python train.py --num_hidden_layers=12 --hidden_size=96 --num_attention_heads=6 --num_key_value_heads=6 --head_dim=32 --intermediate_size=384 --vocab_size=4096 --hidden_act="tanh_gelu" --norm="layernorm" --norm_place="pre" --norm_eps=1e-06 --positions="rope" --rope_theta=74600.0 --rope_fraction=0.5 --qk_norm=false --attn_scale=0.177 --bias="none" --tie_word_embeddings=false --parallel_block=true --init="normal" --init_std_qkv=0.0784 --init_std_o=0.0 --init_std_up=0.0784 --init_std_down=0.0 --optimizer="adamw" --learning_rate=0.00245 --lr_mult_qkv=0.7 --beta1=0.95 --beta2=0.99 --lr_head=0.00594 --max_grad_norm=0.5 --warmup_steps=342 --schedule="wsd" --decay_fraction=0.651 --decay_shape="linear" --final_lr_fraction=0.0 --batch_tokens=16384 --max_seq_len=1024 --doc_mask=false --train_tokens=130500000 --max_steps=7966 --dataset="wikipedia_en"
Each number is 500 + 40 x the weight over the matrix's rms, rounded and kept within 0 to 999. Layers, rows and columns count from 0. Numbers have three digits each.

# o: layer 7 attention output (transposed), 192x96, rms 0.107, rows 90-95, columns 0-95
# v: layer 7 attention value, 192x96, rms 0.0816, rows 91-95, columns 0-95
# q: layer 7 attention query, 192x96, rms 0.0882, rows 96-122, columns 0-95
# k: layer 7 attention key, 192x96, rms 0.0895, rows 96-121, columns 0-95
o90:488480558430520429522471503486508535438518473477522603492461456578465539506467531525480505433537448604458452481508532495532473465491510473460453506512442485501524518478535535551544462569514550478502540558530493483503471594488446473413471499578529571494536516530469480539484439504461462492
v91:439449532517511515458496527557507497498503474486578501528538509491626507585562509482483572522467498505501520454468491494582530513522490470433563539477439457510547478503567498454478500540462550451463463460485480535524541464502389478487505511545468525469540472509419480504503510458477445509
o91:464436551502462479504536509485447497525492512553518500499510547545483452462464465452522540552492512459529501509487477493508492549492505562548458576533497572516508507529525520465525562515303475494501535446500526533457500509486478554532527478487489441450506508454472495483478534502547500473
v92:482481417559484488507417432423541508527479511481443522447468508529534528552552495455472452469588445530489512551451507526500508511498496466507497491429510524504529546442500497586593508481510470472471491548491473529567530541481535482373471441511491593455450494485520450514531572532543516506
o92:549413468564491487497518498435460523525498540511470459472532531441474439487531461487512502536432577517504582499500511558527479477519536460500572501528545516526472481555527398386533473441488505606547482520456442524517484463499538420529519522440475467489465568451511543606469496537438497547
v93:504563525483490519538436548528473520456545561530485514523471455464459543509515499525456478537474516532537484518499535500480457492480506484514523557522513514448511506516541483497525472480450460584497479562473503565419467529461539499466483494512503495507506518475508505521442458453486471491
o93:491544476447510540489483487518510520495487464469495492519504507515473474470508462508472495444563515545484451531495495515491478464519491534485547494524480472462483547448484515513512483527614537463508504515468503511480468469487484507515483474576454550564523498512486504517524550536470439490
v94:489485464451505487515446507555473519520468504486591500513528449464542505541476502479517443565506521474547520444555524430493516461535513512505508502558483540529555467485553485512472540476496538487486550463518512500486530509524464478471468484508540459541520485443477524464474646502497534499
o94:483516475507491557509546508504482480520549528524557485492511545575436549460557514465479515529490449459532482512478489475469502505476486536467494562462487518505549489546452495500546515522389433525489466520508492489473479463500464579542509538517481463465496510495513477445513493520544495509
v95:463501493446520443540462499495540499445503460530520472530471444486525530541556505484495538433456471513448530515454499545497521503479517482471489446531489464487518529475513443483503533444487505452471506505554557552541495472551483488525518447531469574533511508492500465527468517496500532496
o95:497503501535442458534481490461436472482512540512543420429571524453527475511489539431512509542443471522529539517460470493446443518520538421541480529461574521511562505594548489450564513475472496494557486483475466451475502521522495530536554500516493501446497513501475497557453516520518541489
q96:559603457579603556508467549523457543463470484478483499548508482442439491470537480410457436486539508538496440580508512430527495471480535451547448475530512528536501594515545539516590462437489595492456492504554473492444528491537488444529575539486513546561543490463434444494425443468494422521
k96:485478473470494574496505541518569514508422485511471454522458607493530517499549484508485475510474419532468475519569447498517520520513427510484469590448490481506476449513465522484489538450522512515502482500503571474566436503497535518481463525513443536496545450500509477506468598521483523544
q97:470492489510575493506546534529534498454489505524486573509465530474464495437443486478504433561429484491587494610501492559465511472449520518513450424516509515597548504559506516462482448566532566527510493566525495478469523415420554454414577491515561488535455475512506465516441482467439496521
k97:521540485463510475505543482474562467538525451511526512486557513466548520563427527447438454480467530456460469472504485437530472568447502496468494541560422527510466492498461427466524560451563426548529503456627516459446508480507525539574499495472450608507572443493527493542548434518552463573
q98:537556529531497532475511488450486527572492489490505447510514499479511509536554447515505485568538506488449491476477431429484486562552470522465544522478497514448469503455561520536502524432476433470487467503501461479542500525503485501499480505482466497485483491564478473511456540506486496531
k98:500488487531518543448544486549453529524477574538535446498451525494459514532515481524492491503525472483473553540503487517505537489504479508532519525485539488489565496520488503502437511450479581512509527532449504528541470463477486483462534495455490491465495500551496467485456569486457484501
q99:518628494540566525475465566491509553531462454533450440512514494445452431445438510398410437381500523503520444537513531459516521463494530442496478479540510495593497538550516520420490510444501601508496506429605467442489540456519513455527565505480592536573447514471483451490355447465510428538
k99:506540530442538451544493446487612434426524433528455481454540523466519528530457539502450503417425539414465463480513478470462461535433475517436441540541487523503488490462481391475506537420568434514579484466559497487460503449488536492503467551435466534500524486517579476509546450521533531639
q100:436414539473442480526521470500516478532541453471520491478525491539566517516444502575546527523508469513512485456453467458462510522499518573489495536494493474490514438478444459516517540539541443471507512527432559515537472511516466483493427503493480453443543475506540487496585567519453583489
k100:473484549549443543483540527498467538566444508516466573524517483532445453485496471489511549534491473523528518529510457514578514492538494500498528501505474542528488432476504557534530495551462542543471541477484526545520450475499510537458498538550558442533455520517506512479490476463508459409
q101:561592525514606534476561577517533520526473497508456404541499462432530462535451466463443492484540528540519420498556441471457519500502510472496467520553555461484498510516548469424432485387543519504459529423601514479438482483503550461517544474478505586506521550575487452514408437457499440592
k101:454522518489533481501539468536593466446486518489504470530534566483473504528525613488448478415497556413496458472470467410496431575498464500498441522542491365485519513483576416508435529453503434501601496498569478501563469439502483517476478496464453468536551446550567442514459488492480502621
q102:498471509492416472502556499519590553514495472512466493433537500506532439525482508446492464551513539505527441461522518483432569464497494524450500416474538490483511565516475451476505469484438480564496491501497490444496476488479542466519481438561497441480552536524507514468505447527569533573
k102:528526504534466572487467427461479507436526483568453517472557513439475592535570543492518540510524546447429507455517536469534480557454455516453533441496526497504541442471436434515521528441535435510525467431514518471461460492471462498516480548408543533491497457516549546513529486474539462551
q103:536569459568626528483463492502476494479492480471452466527460575473384433503475457384476470438541544489516488512511581541543499493418508408492485480516447466539481542503565521450507494443494641500525479454577496500468517521485497506503585581481529561554472477519459477521397516468510453550
k103:511564482498546492486517498465575447484525453487517462494498530495475464517440534437454508442542505476532485556511444439523444486490483527433436540610471457494492554516514472467543464462551417481590469504570497502460500489510566511506433473447403532534516506475501431554514428490506533592
q104:503353513457363460547481418555444532512533527524530510415574535577513533548541513607556531550436503474513554476431518463466527480553488585506557484386592477442580487528457483532568473630405419516511525543414494497494477542550524446458431432579515447431514493454485583485601463589467532499
k104:520395521506515499470496443537517488467537491533493525546560491565533502514516510470533534469488491487482499489511503454508539495515540598524545510454534477498504507529520538487501520509447484500448501496503510485462490514468479513512490504537498501467480500460502508500540490542514499481
q105:511523499493513493528435474476486480444489529472550459539511537465471514513539524506474490483462471476437563552493522484491458518483562468486507511503457459522510498451514527534522480490547529492553511506475447504451506535474479494430563498512487482539494498520479491539485489526467493496
k105:475610479481530589534470442447652373430516565434562431526416571341473511497457542448350464478521585392493524503508557529483370564474545425490402585625398431548474537440514542435522595338637441493625435462470420541478545410442475529504536592450414535525556554501522448535501416491524477517
q106:532512510503487565534526592471510466526439561518443528473457396498559435557497521592509567501595529640421494567447530476521525480515437490444507497520483487484531498487554428504454543518507482520486520491550433554447487597473482490454472492551520441450572490500462519556529516499527502472
k106:506495471494582476462540565562512529462489477508513490599505535477579489472555505532551462582538442533491464556523460533530548591547530491486471476522554492457442514516598482533424472529448467496474407576457498480504565624492468490424490503504478484429593524497434531539553540476494474528
q107:456461514552473491515514503462454508631501479516488428491460544497501450475513526458516518524444532512462523535433464505489435516506468507492485509467511542482479467483484507552528415528517427469516521510407442504492540488428496471480524499529537460520497517503500471515575575537459460475
k107:577584518445495489489477428504500513490450502485462487504493531509468474486467490556487457579467519519510508557473510507484485443475508494561483502554451512500488473470533453514511512496502536418519477540443466548524574510499444483521601538479542590541496525545501522496533493494488477479
q108:429514578413520483505459430455550549504522439468530500476524496433412461489500492511457507458513485480480494491504455504488490470480564459498512517549491556513500537462585506532500451498559450458502556526459468483492507514498526544540444514499432523506492546520442486559523395504499516466
k108:524526542496486458552442487525519512437437419508491531406509503500525478512565431542508493547501485461446488506458503506529527510398550471547541488509532422528477488501493505499494471455477582485477565495477431513561488488544503434508457503477519508503533486552492569450512495484509525531
q109:585475404496417524489558416560520462554519534546505497460545555508431461458485464576503490547535502439514464509583485486445477515574514544447576506535558530472529509528543505496511375466505463592444420491524586539534471492471453456494521457554548416540485518475485535522558477522479420507
k109:491480456499475546439468492466475421463502510460452499514482517532519516428536515537539542467605526575442529468507490491518557459581409575504528545367488524440426466506531451526480471484520453465486532479533540456545436507403479524527542545511512488543498483549556558498580533455490465384
q110:438497508501452516496485528549481479485513518515464527477518530515514499524426517558535508496532551499540494542633506488499570442495555484539459535492573425420534456622442522504517490455481476521517531513553499539431455467487449561453473464513514474504497518469602451464535489506516433511
k110:515450498537475568535479471532545545501527545489472519544499492499533539467525451553465507448491540480507473485540452485442493402518426565513540491529560467473552518470454494499487458494508421578505539529498494453458402522513534467424508476608511498514516471489525483544414462455470428491
q111:566547489514425505515536493537463536489481600457520518547547489498488465514527479542599487490623484485572474518485526499476460496548435529552488495484580466474516475472560559503469418493500458461436539497521421438481439538439500520481470483508487557513526489550445498509525481423500474483
k111:545527496490519473449548515561494498436474570513491542495476515527542485522496473536507441511573530472504430418567480465524487532514455550526485541517486447409466542454481573520448457482505535424436527504533428429519515461443419465549493488437467451514521510488474493474599494446504492461
q112:440505532468537440568452503477533459455510499518545443459552522488551488483436535537470527463399477554509499496463490502510538575423535523465444532613444524482517439571586460537435491517564478533561468423389476518495543528480525573495535489493557568461520571502531533516444525514481497538
k112:429457511529494471605470491503538506449513507441491517479579537493491383552488487521503504556398518472543464571441523548408468534444556496522474483516479492547502471442585534531507422519494462541515477510434463477467491550544542553359522542558527489563525531554499559483458504531452501524
q113:520528522452541442553514516509510503512530466527572549439488453528468488487485520533499408427543515528471507484501438588493489441504484479455439526504474523464481462541513502497450451479599466507482495522448431525465488549515481508480476461517467444474505504472535533633531537528482475433
k113:500526480544535514586433528506526480491511471467474468486497544459484475502568449599545460535516504562485448510461497465535547478515513472494475465559494426503490442500512462520532445518444530479475535513430421531511556572512493464502468507511510505530478498552511576430467494459448515527
q114:526534492515516511515465463483475585475513484490575491448512520460541581540579526434463545538502497500503561533528486428524466539507450457543577451465522461473466559518516510544519564477434512438476488475507509484488562519572468508482518514484425522512500495517509470472469483514488476486
k114:596511503506420451518460510555511536487501543531496482448474427481488571472536528484492545478483476502460519444491559485455537482505508479492466489461503441477462537560445522532511592516477535476565458508524507476510473496525539499457547501497401501442495508442482466510465502509547553465
q115:533491474546416474480422524515519477491514527495452494497488580557519506434548505472419469503521477551516487514516506599459518491514529515443519454536511523446409552584451447495569516412499551478526494490519495458387429526476487517497504492520460485521529507601530479486487568520450503435
k115:564520558464446476435503531524479431492542481514533494523566564563486497509521542497507522475536523513486496491517514477491483472497548491467437585512471496412502480509491464508560588490470507486599507419533531463431428513550491560471449479559512493543468451484492424527462518516511419534
q116:494452529501560461507416429521505473501564533511497498537478563460457538504487537467518478484424558531592527476516502541503486455495504496472557478443527495514551478530521468358426415519529485590487487453474549467516427466494503489511515561497528490522458427502497521573534437483511453493
k116:507498516474511530517480548533506497524496479465454507413564592436539471495568501485494457532527498570506544426495491541459504408530513543532549462479422549476495481512457476533533412477493514482471428509540477499479584414484541434532457543548523491538426492607494537461471520547447507455
q117:476437560513452465516496502445524486545526472502459425511520522462552469557456544436460578472424530532502524541477543476506472555481488459566468481535471520513452480522476530526458515494444543497570475486508555526445555575525466456518502483483627488470470526501520519440531469494495481518
k117:519484537543413468564458470443500524502484484482423538516528572495480537556433527459467557533469511501459525503542494540500455538479522412488516502541525558506462498447554535478437520438487450536566477499470574535531519512501518592399539572594520539502477515422465462538457448525415497477
q118:492496480453495537537455533524498476559516473507457492479520466506477489478403497510494472473487448540486476525516492543391518435494637557474489577516564464516497478460473403460470484424522434536496561517466532526497501471489512459542462472497538464488501490497498480576508493553528522527
k118:428447444503547500539471490464485464527441501479546554550545526502474559490492506503492492465523489486503509535501474538525460466450543548526502527444567426501533498487519465476522509429474414588506491465496527604496519476490490511483475505493602462540498492565486563531516583484469517523
q119:540504487478486545566540472528496498507481489514495458508456521498470515431538588526472487492498531551471535494451454534448474525459515521484510478523511452447512500473516433499430467499586482584583490479419541564455418531518527418504443451510534418565542506572474511517477498480532507503
k119:494492484517504547517492519546425528531532512516465494569535551395498472492494554497512436501491459575561575547531423536444468543493468443490477508517468491447465439472508510573466482461546548450526506517451488557457493513519517419444474534531490466569468510567497556476513576480472490528
q120:514470470546490452515525593538523525506502593525571452476481406531497510481440467510485467490472552486527479546512564557498466445511570524465441523577491444588543495547473503540531522515479503500470461496570479451470500479494495511460489527575486433449490478432584475569429495558496498504
k120:475486492472513512565426519537467450526476484503409499515500508475499570493443434537472489510551497523546434524487573511552520509528481549474505566484449470522536523524522467488519564560502420486440477448476485442454568578498516565554465496497490465501503473538541507598450536546498481457
q121:512532500586493405468475524499488498547488519548503434496513517476514431493516588395485490442467576523462489491429511505569493563546506449551508458490444507504471506508519478467496469564439575484456537452450504490507512527501566465487507561543513500505498464544469499483406501500519528483
k121:511441544422459429440451475505413503555538481524476444529526516452566514551465457479501517555453543496471469514497526548461487562499519465511497502544442519506462461514527538529543560507462540451538447439561564533489528529436447538526490490467488534484484519506508464557437431535505500501
q122:537449485464546539452487506580430492498497495468526511541470588468515521513562478517520500534583488514473528504543523538519569429560525511456564528477480500469509470465460493524561538392455530471430503444434470539467472458463476471445515485535428526489495468597520478533515499528494451502